Part of a small language model's weights.
Architecture: RMSNorm before each block, no biases in attention or MLP, tied embeddings.
Training: 122M tokens, 3736 steps.
Each number is 128 + 32 x the weight over its row's rms, rounded and kept within 0 to 255. Layers, rows and columns count from 0. Numbers have three digits each. The size before them is the row's rms in percent of the matrix's.

# layer 6 attention query, 128x128, rms 0.278, rows 71-95,102-127, columns 0-127
072:170094076109119124127176138119088147110135145189087169170077174115137150104135174085090074163189094080146067148118151130134168145114120100062106132149101118068108106130116094141137139090113113153159095107140115125182142155121112134196162054127186172119173136165148150089131115128094093107145157146121144132222118164177132189126123164179121124134147103107141127171118122077131064140115
080:154122136100158173111115141118082150156054127100155179130111107092113188134152104131154114105088101151166062062099220105158182138123112144107122111122132133129083086109089130168067143073134136156139101149104178136154208104136117162168133137120120105106140163199073153084172154117101172132115146097131161097141133123118121106214083160126128143106135137125172119076131149118107122122052
069:142139069098140122137151105103178099113125088086089148165096120164159136151187151121096077153181121124153103135118130120161179120130144111156202152119116056075135139100124117153181108129077133074120174159109168076164129152107063126187107071111123135067127113104097129082172132083104097179135110128077160096186141124137161142174181168167126196119145133127145143139157078117135094172118
091:073148136121101168123153162140080174125106147104166098124170137092051059083126114135160129136106170140068120175088099106157103123111105102116118099079121180127098128171155174153096139083169148071098136106133145156056169085131086123119168088121142123119118178119138124137174126154118159104188129089143160175100161147110068101124134178136184104146088073162146130129065122140166190155124
094:132136170162129086123133113083104101145152083100050131140059115172203136139115134069075106114135101164136111132151163169137087119130163138133157156123138077099178096072161134160100128109098136121079145177113157092173146132074110141182138077192089120132160150171107156113160146120085091182149083092105121114194123089117172156069112177168126170102134108147112101106159112103108105106170
096:146123130188164150166106162173140126154135102084096223098086092110120148167094095091155132060121107155111121173133150144170163167143165136134139132116142075068136136138105114091093150134094174061113190180154155056141103069128106112113155108107116137122146133123101148099132107159082151179109102130136175183056122119140187136100169141168079115132143167124172079146130106118075109148118
097:119165158192146072150102120110109109144153140146090164136046145136122138107148126035112144103108136135151148132119135138126177121168142150164120160117139172114123085110166067124130230155135133116075058155125125077144123161112122157161153101150102153140177115153087184158140108115124113134100130130165142110153143070135139179112102119161097178150147135167089187094086109077112055196148
109:199147130130176073176093065094164127103161103169076115148112148141185169093162192081087129123166127105140139100134130164109164128121172113155112125133147123114144093068160093140175150172077127128116092153128146121128104171111087167200135100129135090132116064113117116162136142115129080145072129108091109113205089121124157168130133152177106174113143105169086195112134106120123045143128
093:090128074080126166125159133131106164126107146159198071113196141153100123134123083207150147192118164121130085159095103112107061125125071108125107085120147150172093125170111144125177118126209105151143100082109087221100118149145192143090100192088134135120088140098140115088099123135175168088131163159123089127127130162150098097165150078126135099138128152120153124130142122167154161111107
092:132129144133164093091159093152113163083145092092120169091091086179132154160118118114102074185169142106151153115138080127130163185146113158144154084045170063081141084105129144136146105130129135055133158167083115164148114118106163169087101125108096175105156102093062149102091123157094158142118164077127140141134161102138064143194135145139133185126110104171148130081154087139149059140134
104:204090127127118134154191159170128118081136144108120123127092133150088095118102148121093058105156130095153131090127151134129144085131091100162090148145164113118164112165133085179175132128174137118123123061072103180176134138154159138110154147081109178166159154110132164115096091157040131111158206117155130139177105181187078147164184115132127091129092120135122073146116161101145174111173
098:111098139097163184142139195141148110149168153099146161093131091157066135157099080101170111155059218098099157150117103141150141146104170091142192092122175130113111113161168102173059096134077107089115141113165146081112173121157126164129133167148086167168107109042146126091158102116102113136134073119107136154066141064144123102124145137082099103152152131114171130118108120153154133158169
120:112131149090135068104182089066131121092145137142094201147077085118102114162063116085083094148144135139160111088147140102110151128120169137156146070066163125123146119111129138166114157084111107019179110164078109108110166082140133134144127141145132155150127115142146088131080091124103115124096180064129148140100087145192095124159144114115127142126102097218185130106102081118119124112165
105:124111127185161086141163082105096156137086091074135114138111141139127177108152141109099145155100081144103120143107162068217136154198131090152094147176142095108113164135049109080114185126102125129125168087148166092149116159140166090077129133068116112179108152117142109180162081102115088111115145152150131150148159130081145108164104130191130180102152109162097082172147127100106107195101
118:071136150125141043162124083132135139084134136128123165098076185168114106143114153087061117169081126154154082165077124118106176133137133126200102115099151127090092089110133137178162131158129121073197118116025130147101133120155134169086113121159125173128108095151127141096082091068111106143084143114094150146145102089158108171164135133180113107123142157165101106152100089088169174112140
120:145131132132156160111164135128076115145132112112178120145161110118061121084145166167145069142163141130161156124132169115152119132129141055133062135147126118076136186164156113128171067156118155176115123136127061127220118130078141093089205148115136131189145108107234111145132133159110131107148157156113105078162136162105104149158181151179116113137189121132141137125175117178136101096150
100:149142138117181154154070148110126146105124144153126151077143139161150164099165073152160198162097141075082151197198073098151144134119068116121119129116173081122200097128106122132109122091095124158113159134185102086156148131159143116144149189098164113133111069130091080187102143094160154087099110137112092133130083094155064124096112089157090145069169098124177115131129133136079137154117
116:160104172094118099155119172097140158114169155121115083152132192181159161106136141102131220106131127159135113115110125183146162120142098124145128133138155176120124093083127197079119158126092118153142120079164094156069125110092025088179108178126148095123135165148128129093146109115100167077137128158102148105113112114061137076128157111138159136111121164136105171187108128072080081186153
090:101130130109119110048161148115107167110156088167145039133150138173124098086130182092124135133134144112158096147096153111113158076147119119151073127117166079115135126134157101159189184062053150188147155080147123147148130164165151142127111145139101110163140101135148162132168119140162141131090146130129080074109123221135163102144101144189080156130072126104189158132085164120141175101127
109:155125058188074112139131107117115148145123099038119137136166080147139143126115107156118088127183112103154134149166135115163136122141072128106120155166111101192146118156079117107109110149080143134120103169134136158139113145109180090105112131061100121122163149113197124147046068160171120075108126200169143082151166199156118134142137141133192124132132097202125095119186132143110124097098
110:188125123178165147156128130096103166153148156131110136111164085107091126158187160105121140171138076120139136091087154095139127170153128099139150080143122080169146091106164166144105140163104190152136195141087141126129139135119117177130101094063094149115184128112153164054137137198190158145097091086124116143136107165118061216113179181158144127138122086184101138162149130120138159103104
124:051109168189121094090106152143132157134112171077144142079149101133154123141128102151120115106140100079125094152088104138107114161129201133110166143049101131092097075081057136085099145166152138095090101132100204107095170153155133126117081115126142132141088137149073117109146108127115208058118114153099133185115114072166101133119088158120141132134158151126123135140038092135146105159147
132:139133129150131119088137145124156116123074092147120139105134127087191169125114168171127096117143050163163118143148113154139089101087122118123207135070102116194176155078158133138188062108100116149113147205139138123175112174088111103118150091110131102097122103120149137114100185130088116110108117081157050122198139134150131150070149165134122090063124050118090150145125112170152120113160
096:162132148140143172178192091100152138136129163152149162163118067147128152128114114112164143171149150108133177064209187148117115140168148125178169116095133122149133092146170144164107075079105143071161134158141098092137104106074152085129108100158059119117128149161125185091130125138161120122175177151179145135108079182115138114143140071127110132161073150159135115089160100123176160211141
111:143108126147124112172117149141135049148151111141129109055169124155168175092133086062137148146150179147145179159119151108102097155127091175167157101192124076111156143117155138101121135121112174149176103107141075198174132168128124147166108095087153153151145202156097169107136159173169115134112114174106072111190122134126135077128111068148127219110093103106135120131167116131084127098117
094:122126135167105116113129100127169169159117163109176170131092083153086160159162150074155143073094181143126097185124129121149096159122145210080079098127172159088105128136065144144144180099102101111077184201081158142135154129119119113092135159163134185104105066146172150127145099136155150124127114152177166127080135090090143074110115160142159073119087164157104147113090117096108168170143
084:098162175131110124179111097146076093132136164107102129141116132118131168140112094064125095102171073180127151147153155123195207128134143123129214153222104083178129087177115095114177147104123150126096155147113120083115078146123149075123110087139105068121127140169146168130096136154125149123110184170118115149162087129119092083124108131131129152140185121212104178127144160128106135095166
089:142090156163111088095153124068070150132121103126137138166107148142156188154098127091082075157119144150125169124131194118149077088097090107083180103132107136144058114178093146165095088148175112141157129091151119147099160172092098126158109100118082105134116121148076128091130102179111157119084154184155145148149118171206095126160115146066086132163148095160132098134117169083112172147197
086:166163123126131184091097101137182113194155191096136115132101085139158159104174116156080145124095062116174107092157097099115103136113153147117091129093119112134190145095124138069167115151147186171125141160104106082136092195114119079148129119138147115139167151178148180147140170132147166179126134131122016120176133190091171141133105129171105150109104104151150158127147077161141115161155
099:125147083153152147111138123085127163114166102129113140181140166113116105197110136124148140141055113153067119164101099119098113109172119160061091134129120125077120138195110112081094153106137082146126137141123118167137200125157146099098117112144154133105093112109124067138125085126077161082106128235163135102041132087127138177105152115152152125184078144090137141127093093129183175178103
086:078130136113118073134130137193110104210150109114120095100144161109093139147111145110086147090122153157101110104146179143161153137041148077120148148143144145146128173081135115099134141061151149104120180097188120055110100092109123065115191142175148099156171151112158173078171154104155094107091137066122077182171146106113129105141135160102137131152101129174116182144150100128135066116109
088:114117171139134093121153172090155133092104079103046162092106100147128154137110106100111151062120100180167062130137147151160134173128153145163131052177109067148168131159108132122086182175156148102112094158120164077156192039103162095119080148158102116156136094168149177136141108148156123153172163172080158136149129130127099149078100147164143124136162099150133157161096170099107135126109
094:140166132110154093188153085073167156087173105103047148102162126156096192133129113119108117112131159133125101140107159180154117118127156155118133108129144158151138144109060170117096140204134123203121117153155129103131194175154141120188097119142117142146094168185164107137095139154116098123131180146138091147101133102065136176151154112201150122151119090095167170167154145077086101079178
082:086154186144141132133136078169146043139119156067107119140103071172146157180112149130104112093087117102137076153127146165138170180173098136130159201179085124127141170143084115111194119193114132146119129126087138116135131139123143120126101129089140114147132178223158139111114162114178112132136148146187098173152086162168140131149125136106169118136174086167185140135115162073081159120162
074:124112061177150111096176163121087159108169096169115069172173132161166133145152111096124171205138176139134095134116130117047050116155120119123107140079126105148131121101136128122119205092108116153131096108190112192137097117145174148133089121127145098108099086081102151138125100110160179098095165201098134103150117107135136111129139060176134123139101128057149160129093106155095156163103
098:088102118139158126111131134138070140135152139110142181072170098117134145141090142124144116138169183090140132169159160070109111109171104139107140140163109125161094203110175115123140150137135189126115102112130109186182153210069151145135126130052088202141153120109103115054120110106142120080175125085136134071172148142157158163132175118120157081169136107064154085092124095168144083113118
086:164082114128087108077171131078195106102150055096130152127114119088114154134076146086139113099108164125106139130143115180150059149072041159138199131168136102129165195070144129139170102098171125137068177145144163120146104164161135118146122142138177113110141123127178159171168168157143178164137160084123126103118130085071139119136140128176150133120124109080120175148171134085115127086126
094:124189148152101132117160138067106133114166072091168151143126070135132094148163082118220099151113123122125086172123140118107086162119163203114143154075191177110155140171144114130099116105100102139151126153102168121097118125129153168058130100107129117102116172110189116099102112107113144109107118059144133116037127141123104084135134161096090144147108148117160103167113116171124111040190
093:104094165079196152178133107104120078108144138124124085185103186160168123104123152172164146139104079108118185187125123114146091104107109096069138137082139157132134148142109120104176122166172180168092057120192118156176085123112121099176075161156161135165122155090161115167127160071150140073134141146148152102146103107112118128141086048104122115089164184089114097114146158127149139095131
102:141141105152130101140166153097096104097087131119102151160093097121106126160145113177114140090160186110182122105055145165097130173147127182105180167101093139142121174162133162140176144155126147167116075119095133152096112150129112161162092121092152083156135129116213168104078070143066093110078188107200214162100130135134167107116145131168129137101185149128121167152145129153117131107076
093:127161119104120108108135143176162108146130098150113134164133157090134105057106154099124091187104125129145100157118112124129131124142039118132056098181076201088128092142184136119122106112131084049177134156138129171027096173119112158103197072133101111100107126123108107181126131107167185163097150176102174133155124111144137084129133100120149098120109093168163108126092126113142149111077
126:182127073068114147131084119160169073108154087194138129122144134139145082139145149135120077143153145141154119123140117112138152156143169154151162153123073176144158127140113189120134111139107090099092157125066130182077065114150152076121099088113110139142152090176134153152094170114118087060111152177123079161091075114150157143119091073088098149168103083162103161069100144150082134148193
116:146095105110061099088090078090153144085118061151173157119162081083158145122134098111206122120136155146157123090161166122073124162145142096175133152151107162133148130167098167096160138108090147169115113109109134085143114129097120207178078088113080147131132163089125146137081165123108168159106093118147100188144159136147149208085139193090137108116094184132132105165184117151093114138119
093:153118154122131086132113162130054150142164142079137090094084136160193117111053119117170072175145101093157099121164092157119151094160148089146163102152135136069132104081103106097130151094137142091152147103155140146084125148169173107143135141139143120133143153112161091104147062192162122027149171065129128139123117127120114149105188095099152116152123154183127193180138113099111152100189
098:154139087091091218100091159131104141131099180108122097154132132152146160126148173127141122120089175101121129162105156130107104109121130156101110104134117146182138156108105174145121072115167114094060154061151109166134144095122113102143153131070086138094121058130051101126111161073121130115080070174198122061108117206151179158092115153091180158132132109150115091093133151108105118108107
114:171151119171139141110124144081114087116113152133076165136176167146145165113139120110128147141134126126210169127136163134135054169187072141131147155175107107130109166071104101117120118084111101133177084071197102085159139140106188124184152129093164106205183153161181125132167091145115115168127082178099139093131089096146175136119087111188136129137113159141098128153166168094140160114151
135:147165115170126149142173033125140089136210106103103115169100163161149133104142171117187134124187144118139115087125143104131103099182103125094131120125139106127115158132129102145155178139123112095116136113084090152222135176064103135113199154154150187135134123124143169128142154137096112118127207153070126060125116178116129162041139156097115122088075128131094121158120123171109116123159
118:076103137150062088136156161129133098158105079145125082117123083110135122147133100158187115149158089097102138077108129168110192125110168158128102148122125158121142160136059142094145117097117196099083130138120163078115122174171112154103058121098171175118132132103122113144179097129125209068112129161160127124103070117069112156057174092118195090133138095135143146138087083121163086143105
138:215100050142129121149164129107131162116122095132083149118158153129102154113138186099129106154182126082124140054144132111139128099155042151158107134173185142132159158134155124093137161130172122146134153119112102152208151106131142138146122112069119140163129144128094162076138149172084075106111155138091179111142110132154175113070110135165164110096151178086072094171127092157142091052132
110:137168129158062105127101135126130169120113084168152080138139116114130125156079065123106110178135141133144148170083110167085163141085105176158078142126192125121079062176103165092133109126097131145188081115113149100116136093116148121105146054154127103080158133129171103137142094078159092126143157105141189118104082191108033143128154090087145104139126124163143164121164052115130125136166
106:145133150124109054179118118091155136102120129190120131144123148201203150080137170034144106110141107120151095167151133109148106162085143180089125089198117123098127135126101100117116169140150111148168114188133119172161113105103074105123080142159174070151112114214122138131135128116127165105071140114117112066187134135127061127119129131153105144193129077119144109087116152112092135104158
# layer 6 attention key, 64x128, rms 0.275, rows 38-63, columns 0-127
085:135124066085218153119153166102110137120109117121140155125140119116168154124114105102117151189126200173117139109118109159109150148174129111167101054049135101099129150099134185163133071084105076134123108115162131127156156156081082095167107123120101164079095134168091180138106131099129165119116062170094108161144139180103155149125058138145108135106159092141091180102166176142139072119154
082:148143159089143115211147111150087086079112086125130160100142125102128097088137178155128105097165116085151145117152181063125116085122145061130142125195119119085130105182119108113150195130138152147163161111171129145205135129160132170112167136100111114119102122176129181130164123141099128149160131149172140131106120091134115137127028173150121106085135148167110185154165074112186090090184
103:187063172148090122151140179136179150145078170139096120124127124134117142118126103096117101155105116099086107122139114159115191106106144162137180113102132098087153166162175188105126156129102168106084113159131165176190040090115149116140160147138168147119124055110129139116131144141067156179188148149167116151107163128149155166122152129120099064089153129109193095140143194075120083107154
084:181154127107162168157173126105135080145145065146100118107142097165104115115120101127089126066113144048125125100149143180134099104115086151054129127140165183134088091140201111131184084144139104128158139124145078121165131197057103144093108125097150153084149153104116078132167173078147159158119110115140105120176147123110168155136144149125109142119118150137123219106153180097154058113093
087:098156108083183103108097107136106139045094184108139132107172134088158165089120056174117082134129110164151159147116113171171132136080108140159117119131110132055092215149128151141130116104133180111191139138114149109109126137156118109110152091101205146134142088137069118117125155133111174095173100156187121175118130116137133164089169183078094157141155151108158101193070155104135132105138
074:184121167135169096106155125141118142086090132102127184090109121078097155125065116056087094189135113094127147090162109111145140116123144113137200099080101083069153198123135131097111153090072142108140134193133104106191123180132067066168144088134118135172162085125132135138157133196152146101113129112122151184146131111096105086158076134133165108137102138190114113161134117086090143140150
069:105118110092175104215100121099103133132144168174193144119161073189125139146103051170108064131160090177197142169135102112119129139136117146184141155104147090084102072139108148108114130129147123156163094128112095076128114124100154147180133143125106125104122065122108178125110155180208131146163131159159114164151117110179134197110129120103064151073185141146122131134161138144098153129140
088:106167146177108103089153121103133133130094103144067154166163172140213092174117170113074144153115072130138062097101143130164086130111081181194094106064160162121132165105093104168131086144118131149107113169146106080158108188136101156140105137147098114085129167134027074152130143100130120156134112141101110136117093150091086078120161116120162141115163141166139133092100115109073095144090
098:162133125151108110100140088118177117127087147085163107149133113175091096129133151127089157149148117133170144154175168105075144086104084128139061126237087101132125102112129135149119134178103115150176126149075069162128113121115194125134115121156090148122098149114136168149074020151160162132109131142123104106127105105204111151072107055133105151103171153124111115184107174116137157161104
098:105177137178129127109143133116138148197139087166139094174170124140122088153151163197116098167162145141145043123134153117076137139126114130177066139107113165183118071078101132170169161131131128134148136171138138170117114126139126154134151115126102089071042160065096130118131156159157167123113175133083111083141084139123125109123165073134116164142113107118143155069094064185094103144067
097:079119117129106182099039172136096076113088136124156101091165123145180090113086119149138120140105134096129168076187178112127080118121121052099116151152144158124169113167142157071168092122128113191134098148146136110192154090102156136101113137100118198108125122125156179123140129142121031169161142173152092120089130037130154099117163149087122104111110155141121123124133144129164128154177
109:107126101105128139121142135151131068103152089150097150191142090107141090136093223117117087161140123114152153139058142102156079047152150098133132138186125123083094208143137115151182193094123119123127149124168154123120096194114085114175116108136160139093095129130110132140116185121129171062117116140107213045113126117139160130153178118090142089141141174108115125084137117093129103108132
104:108135130170112151153147124121108138185155185127165156104138112123119084157134114185160176120137126135144125116087017084118120177099151160123116144096112139193096168133101123119099190103171131069136112115112082095058117150150137126069057118125165123132129099178107149141145128160136114106175138086160169105121132136153068121066163125105040114142150088119111117086154126189126125140067
116:103107124094136145148174106165175122051109151143096147158102109126139121146086214103174090156158114053099216151122101034198114124124091119164138145128124128107124181136147099153170124147136172122133098122179104145101129119110191150170107138118141112090116144157112125134091156114124121102110095085095176075131095130158143149145099101131168109085093204098113170104087145123063117140132
114:138147106104122098134123127139083184169069108100107117129116150169076094085137134168125152114146099126089167099099087139122133110183093140140141155082133176176085151100175154124089098166122121115109135165114154150150124109059060075129157197114119143109104137089132110140128165162107132165121136097169080125144175118097130249081111164117140160128141152151057111125132200096178099098117
121:084096132130150110111138118157165153127106062148130217173135145095086110069042184111118083145102140102146137205132130082113152105096079102140128112159132170093056099160099117188166144136100163071171122128151147151120091135123119136105124111176115125123141142191165153128147113151151118091095102153094169066128118080114126081158121088089135087094175162102133169101119111067141115129104
113:175126160108102171081108143091128044115124156146137139157138087076120106124187120078115108076143149102096030153112116156111101073074120099106134165183123105098101139140177151147195129055131101122138137136157140141132158143118196083156135180097194129085194184146142185156122099119162122128114117181177102120125105131112110120125139083151138087097132129113117130159108139093100140113182
108:113104119124108094100073141125092134104156159153131109133099193085101131127116056101132127157122143142110088131122169175138091124185174150155146101068200147120115084148070148133076125154158106104111090184156201104090172149133135077169087169104145104133074159175099080171132106098155101096145151174109108141126101113135159122067181119130170131150101098096189160118089099154174115112171
114:150132100156088116174135098159117137123161132151167104131150137188113072164159062145091085111097189138059079126135128161108208160142125103125080144126140106108102081136172122105130073132164055140139187136086104147108103136158057153138096119169087141117084158181128119116144135196124133135089163102130101120105082133101120114085198146127087156131107072145101101121158107105116185078110
104:105197134092131142136191122127133116097121153111140120136109188114184132137111188142136104205191168102091153113088148138142126142095120103170117101156132106102110095111149090133152201071157158060127153111163151149130104150049068101082148148117069170100129125167114117094124100177141149153129129123149208136150127118096113168199150105094175128191114107107163115126120133103168168085146
100:144122108207148091107156165084090179158087119107131114152180104189161133071129112121210154183161150173101123136135094120054205156135155173114169127145099120200091089107128132094138199147089104150096156190152123135132143126163189140123096136121141132098121100147105147155134096127171113106061108135130148144154113085124148159158133046117124152128152104156154101120097167149088114139122
112:131107130162142076127163137144158097108133081116088150214085174208124131137163173117130096100146172128126191113068141143138142038115088085113162123164191081070174139122163125202070105086087178137130091098138116117119126167118116120141131074098145122100129150158189168142102107151101102172154101133156084105104098124149106128110062156187128133130153130141091142117145136149145137110125
105:114150161181151113088152158114095104150142170146136123149117074091145136171169157164160060174180124179104142101088111105142123115111115196094134103026168103112123148154091128191146105121123147107049157145128088077118121119127147176131111135115097114073135152147105103127096147180129141118133138134136093110128094080093135109078082130148203130111177144167124180094089088113063134173152
113:166083100137159175126107098152146153146138159094106144085106169055077175142145128155123148147172094124105150112088169127150156149153073106105174109143067132134136170120111179110152079127120143137137094158119121161127117104038124108122086156110163095149153132124177083150070135138077135117165135098150120131156199208117189175123142173128112067179101137091074081107132152140092112087155
112:090088132136195107108190145080116140112184131130119145159125144100181098123123162150173180138136128169143181103128184119146163134142130065148139136147154081078160139115037094132149172130091221148130153175128128156136139171092159136118096176160106128175100167177134080124109141118184166086141116161109148121146151132148156158102160099065066166083137121110152166121088136086116165136139
129:092068136134130110142071138146117164102099153098131132122141106171127193091132134090091116140165126087142115147181115146132098198151138122149114064200149120063104098142134135105118158158173141187113121101121099162162179099106114180111126088160060112135156139190143156181145120128088108160162146192128159130136140150113094149205085183171129139161155109047135119123131164113152167074129
# layer 6 attention value, 64x128, rms 0.298, rows 32-42, columns 0-127
105:130111153102159109135119107195111164105121164112145170033130121101196183157144123124147129105148132176143188133182131112087154184138133075137165134099118148080148131121121146153144218150171149115155103135126141140158191103192132189145116114128150115161157169101131108126147108133111157130122182096125132127098143139111130074189146165109097167141106100159201113167157164136179100211113
090:115053189115098167081113117093115160165108114095137154112099133159110128124118126134143144128080132167107129131099141108069104148160101071122123178104132105118120182141123137125129097067139117101136108180165149158156067138111104084093165126145121146155142157181087143164140078069139132070061145117186142136098244177179107172121101112112131096114165150126133114156150146165085060129100
098:118157170201066088160141138104122061070152118138083097066059127160081142099110112145105097140067101162164131065144139114161152160112097169095165116134127142146048162102126098121144129150144133139147081147105084154130104088110088130110163136071129155137119131121100081109151102091161142166125118109135089117147133142097094108114100092136188050071142204155145114148125088095153155107157
098:137095179109057124098141145157163165119110077133176148131124147146109161137211075134132146167134178127102154122115163139137181107107179096168139092107147173133123095106176095132197110116076092099151087103083197137091135130097103119127185046129155104134163116139112147196102159133132139210156078094123150079163103125136131118105113117170112089149163166110134099183120133095168141124121
107:120201154116133091138138060080129174091109176136129122113104114132124134135120154068115156106080085100113118194132140145100108145143096176111147151167152146165171142116150146143076120115124083042118079118177182134156098101190137136112154199154166125104189120105080147118097154168106177094105127127176098164122200101095145182149176140169141200123161122158113117111133108125130155099106
103:129090147119137135130120150083173100080120082122131119090108142118099147131159084162108140071194131099062139145134170134126116172117108160128174165119091155132070105148082132151135102124147104168123106178121078130114117042091076125149119180066130115117120200167067141164108084172120116140139156136142155102115144090137095060117129114139120188114142120183109199080072111128191147143168
100:120159164123119112108133112147150079137208154154148093112125129102106129111146110148169129150140124073121184118122184172150135136178169130080075133101118097142114108114193191138197156166178092135132109160110115127085128073166139062133165126098099123112166120088147155133126081133173117159133106075045162160113117136173169079067115151119154069166183180093127160106129113153168139096137
092:126149183107146132166170131070107147102123142118125153109150125152169157192145121185106098122128121173106092136129109160133176133161115094180143164141128171154119119117097101165059183168086169172182125092182164137114125135124082166124191193122131123132120097114070177102128170132180105155107132066064133130068110104138130112126175068108097121124179158147172107146138186116080172146127
111:148106177116078143136107108103135108185156069116189131096154158117134094172157092118145129153130150093174131185104099155136107168143117149150158176092064152090112131128137093114120146152155125127156128147125069144111150114159054103189138096090062111093139133204145128135132141130176169148156104182098098138164191056105129144091151101138163077126146176142209133147098121127198109124145
098:108118044152103114154151122100100132186140151187077138160122086082121090136130145092156087147130157147095137124142183125113098139130172119103115136148169113108107053139107107073104110159089150149146141179092073098217146125112109121174101104110144162137109096156156032162120132168104166110152134109175063171125154135114124105129091100092166144148165139140123179098142084115154190148183
113:129075162144130117150129100143207183171065115072091122146134161120089143091135129071105108097157101119086115128157113137148074170122084105103118155119134179164109120154074127134111113132174158115115072131075135075175088120159113152133114124126111213098156162106112091110118143111088139156129165140185159135095110043159163155138118080063150116129139104143090122141160089042114150131092
# layer 6 attention output (transposed), 128x128, rms 0.41, rows 64-74,96-105, columns 0-127
105:121141177081150105129117150164150130150105131106141130137101051129115123134136086109131131115167130114111128165136118110062146164094106091076140119124115150070076115088061120166142153068134132185173130126166119064154096113132155198083112173111207107166118171122150080113098168134202156084092118146120085110129149172112154134142147169092042167151124089100166105144098123088144107166101
091:113075105135108073096207109047105120148145109130174135164113150189120139144118064108148102125101211145135102131111134127138148064155114047091139135092177120111122146101078121146122145142135123127134101165104145154209118149159153125169189061110125128118153143142051110164120156148147141097056164134148113131152171180127126128172142133139133157116084085117143136151093090186102131126085
099:105176153155120121143149139093148146110173090143119203076095093176141072102157108137057121077033103184117190135126115118110126152155103153111132147060150092095166127124107136171125076171184145102127097112061106129138160078098127148154140155077143143119129119118125150112107116123057107110146104123141139135176106102140146102121138110171142081050178138129118150079120076077076124140132
103:071133088110117106119215094157195154154120129116155117106128143121150196109121135207095217187098088152094132146124114134123139145105150150167123108137117078134116103092101160082129134099081117129099145158169146169159163101077117088145135130100130125124102168108125106088147091144177122131100151083100121149167126076087127086137100088132101064076119142065167050142165167136099091131127
111:127151082118119097135142101106122075142111129124146227166116126170152103138133092071077137129127057141154121085132120063124141066160117119130136158097162155165131180067153099179143145150121148057150102094167174113139146126137147157124114093133105143118178136138109084116110146180084115185112175157148121144096168145184191137129157127073086164163148120138163173096106119181055126134161
109:122108140128165115126141115122206151097149163109083114100076077164143146108170129104098088117150131114128150080113196123129141129139155166113154096107110051121148133199157172148182099104142117160121066091138132097083120090072115131126108137145068130126209108161079093139130140098093183128104139121153130092074161057122120082150107084185115165174131183173174116147103146160161108114139
105:128166155111142093084147114182127067143108175174163131130123188150124121109203145182129150131058151089138164149086141171156081170122124122125073101075095071115063111127146108134176106113163114164174182108117088114124112143064150053121108144080115154130140129111077107081183156111101105127181167105118127181149108041132095146135105091132114163152116145130130157102129105108126154129109
099:084103108094119165057164121154076094141119145145109144090113134131109108144130162094041110153131152142077137102144142132057185096133113128155152121100138157188094187134120123145101096125154090098141147150116116072061078131142144157104139120107144131210091137089130076147129099146135127133133096133133186200118110067130126087078146124074087144101140134074126162101110071044142139117152
107:110131152085152109116135139138152126162195102115184146148167113170136092120155097128125177128109153118161103127125113217112149074114158140101132153072160058108128117164108125096132160101097164175116129124114124084107111070126069117178147172081122120110139142209111137097091151076066151089095105097108117193112147029108156114124125117102116107076146189090161096132096153115092094135141
099:165095124122085094169147120091131159133171173138104109154139107080107104141079126119169145099102129187136099106162187129134143135118143138096128206118165155140125134133104087081071139129166133171131141159111125113137176071067080155184014145117125106082109095138107084113157131119119116131112154130112137129077142161166070075136104104090160109119143117084118082115077196082158149135193
113:142151194063122126158132060126122111147126127056098065191142150124105109128138070164100123078165109111121156114150092134096153074134127106108168124106107141163106129110156109137087138164151161078129085132120153129191166184116168156166121148166126129047130169155168104092079130138103166152094144148137138086137192089114172138212108142077140136134162144097133092111141129106151121186180
099:166103135165112197170140150129133107156103135134138146204122172071147157094109160144156080181118170156101133129134135146171152165114163143133155141149075132140160180144097176106128099141118080079142111092140090171140082133089094037080101109171099113087165029103133189122158127161080088130101146123123092153169096116096122157126145147179157074121128175147096163110113087126140132122131
091:100110129134160129106085130123133103132204154160142085167194114042101076101145134094122142069095097077128099148132174135132080157115136104090123144078176089146119104149115160151174112102156153143134138083110070112043085112149133166115128142126192134193141142115152123148124121100103141105153088092150150155092090080127096140135130155126088156095070148117075143179099093085204111125156
101:135092098093118107084092092195120163166152149109156086132179085157129128111087109119158115100172175112124154153184128145168137116104147146105168142124120150130139091145162143128133165093081095109135204162133194146094126174106144121077094126175133153193140119153152169073142143098114152126077113145098132088121154135135189189164129145148135223191056105168151107130130144154177129150095
090:171178152120145138149112143172087140147113091134115131153135165142045146091130163168167118117174137160120118128123067167123099112181100112063087114176103090174156096221200143160129142141116150116150109159184080159112119172181145169126124121153131121136141129115148080125132131100081141072085134177089113189100094158153176128184127165166158166178119118141122176089092128150135151100128
104:151128140087144115133094144153113139135117106156119092106094131122119112097055133202118107177154198139096162131126097108128160153103111096153153076130088104103073067187112146065105147139127100153114150134084052201104146119106131124137157152078112119148068159112112128150141137127156107137142163156124129116162063185138083060075084085116160092097144133138134104126207145062179136140127
091:109121096096126125143139153136097125168196093137162122149121167085143050134097108122133113129101134097149079173107053148165140116131126104145073133142148133162135180077113132198107083128095117069119182152156137122124153203190171118125153135103176122124068113071155103088161043072122121119129117117136112100170136119142143137140122132054168036130112126132102141140124064104112121143111
095:119097167092125129162161096138091150120110154068114121133140132119139105144109070071091121106143043103118132120165105088135146107114180101150138153117119122157138156153071125079105130124074173095098086094132113121134148164130147160155113104139148079118133151186156145134161167075162150138087127193150086098078116177121121122104138151103156058103116127178233121169153211189087116119132
083:125147129154132167113077167166099163133101084105112138148111169085086098078117139168185100131179138110100085120114099128152117106103094124085102106101081119150113140084144138103154121082122148121075137088161111161129103107111142108124134150087142179108104192112136122175106152130099158136143149130152119108204148083015155086160147213149171174154125118104136126093092130202101056149152
102:096114120132131176129160127150094137090117176178131116134101135118143128148104146121116177163159040175071164140154162100145152147192133083099110046155134155131173123104111146127094107196150103064119123093157090134135131131092161133160108165106173165199123169045142068112162130173144061107118167178117135134127106162120126082132089101118107149134141100151095158139183064146114111108116
100:136129181074143184097099125113196097102155129088181157105126116100154164102135094107137147138123130099176138155133101056160144147140113132156171130136068102151163090098130133180147066114094147127076156114124153155107102148208179055077172141140098125142144185184136180145126146112142154124097108126086113129107119122099082123071112124158093137097109211181163142139163119152153145142070